python train.py --num_hidden_layers=14 --hidden_size=160 --num_attention_heads=5 --num_key_value_heads=1 --head_dim=32 --intermediate_size=640 --vocab_size=5120 --hidden_act="swiglu" --norm="rmsnorm" --norm_place="pre" --norm_eps=1e-05 --positions="rope" --rope_theta=10000.0 --rope_fraction=1.0 --qk_norm=false --attn_scale=0.177 --bias="qkv" --tie_word_embeddings=true --parallel_block=false --extras=["capped logits"] --init="trunc" --init_std_qkv=0.0471 --init_std_o=0.0 --init_std_up=0.0471 --init_std_down=0.0 --init_mimetic=0.5 --optimizer="adamw" --learning_rate=0.00247 --beta1=0.9 --beta2=0.95 --weight_decay=0.098 --lr_head=0.0132 --max_grad_norm=0.5 --warmup_steps=403 --schedule="wsd" --decay_fraction=0.882 --decay_shape="linear" --final_lr_fraction=0.0 --batch_tokens=65536 --max_seq_len=512 --doc_mask=true --train_tokens=328200000 --max_steps=5008 --dataset="wikipedia_en"
Each number is 50 + 10 x the weight over its row's rms, rounded and kept within 0 to 99. Layers, rows and columns count from 0. The size before them is the row's rms in percent of the matrix's.

# layer 7 MLP gate, 640x160, rms 0.0987, rows 620-639, columns 32-63
106:48 31 45 64 47 49 73 61 31 50 58 39 50 58 53 47 73 55 46 44 55 51 47 36 52 41 35 42 46 39 51 44
099:47 57 54 46 46 34 48 66 47 48 59 54 49 56 53 39 54 44 48 53 66 58 49 51 51 44 48 49 58 53 41 62
104:52 45 60 62 37 50 49 39 39 65 46 33 46 38 37 67 61 48 47 58 60 36 49 35 53 49 32 56 38 54 56 28
099:30 50 41 44 47 52 53 35 51 55 61 53 36 51 49 44 44 55 56 61 27 65 59 55 67 49 18 38 52 50 42 59
098:51 55 46 47 50 48 68 65 58 55 48 44 54 54 46 49 45 47 63 66 62 54 44 60 40 68 49 43 48 43 42 49
095:50 43 48 57 47 30 47 75 52 68 64 32 51 40 62 50 53 52 46 52 61 27 48 56 69 48 57 47 58 55 46 53
101:63 34 46 29 52 30 63 54 56 29 46 41 45 56 45 35 73 33 46 49 39 38 59 46 52 50 66 66 46 54 40 48
100:51 67 37 41 55 47 49 63 30 46 53 72 35 48 40 41 49 32 51 28 46 45 45 38 51 55 62 46 50 42 32 47
100:44 34 54 52 36 39 56 44 48 51 49 41 41 51 40 48 48 39 27 69 54 65 58 39 53 65 54 47 44 35 63 45
109:40 64 57 41 63 43 47 44 40 51 54 47 48 52 68 56 66 64 27 57 50 50 51 56 67 48 57 47 53 55 66 62
100:43 80 50 42 43 41 45 65 57 52 64 31 70 62 57 45 53 46 52 50 65 44 50 42 74 48 31 39 65 54 66 45
101:66 45 35 36 54 46 56 52 45 49 57 54 47 38 37 66 63 49 49 44 49 64 56 35 58 46 46 35 36 46 58 50
101:35 58 50 41 40 56 52 78 59 67 52 55 53 49 46 46 52 78 64 49 63 31 51 45 49 49 36 65 59 51 44 58
099:51 62 51 62 47 34 45 58 33 58 38 48 59 48 55 67 64 43 44 38 31 57 30 54 57 47 45 45 61 52 44 49
102:61 67 46 62 32 48 49 68 47 73 45 65 46 40 42 44 45 73 50 54 65 41 60 46 46 29 56 68 52 52 60 40
099:69 30 50 50 45 52 52 45 33 54 56 55 58 35 60 48 64 48 49 41 49 46 46 58 55 47 72 30 44 57 41 56
096:56 64 59 52 40 35 55 54 49 55 51 54 55 54 70 74 56 52 51 48 61 71 56 67 37 56 28 72 37 47 42 46
098:60 67 43 48 51 30 44 63 26 40 48 34 44 59 53 50 50 48 45 51 42 58 50 42 58 51 35 60 40 71 63 36
092:54 56 53 36 55 48 63 44 67 51 53 71 66 50 62 57 55 39 71 36 65 42 29 60 49 53 42 58 61 52 53 49
105:65 33 49 31 55 33 42 27 46 54 78 52 44 48 49 52 46 60 41 65 72 60 47 67 63 51 57 53 39 42 59 62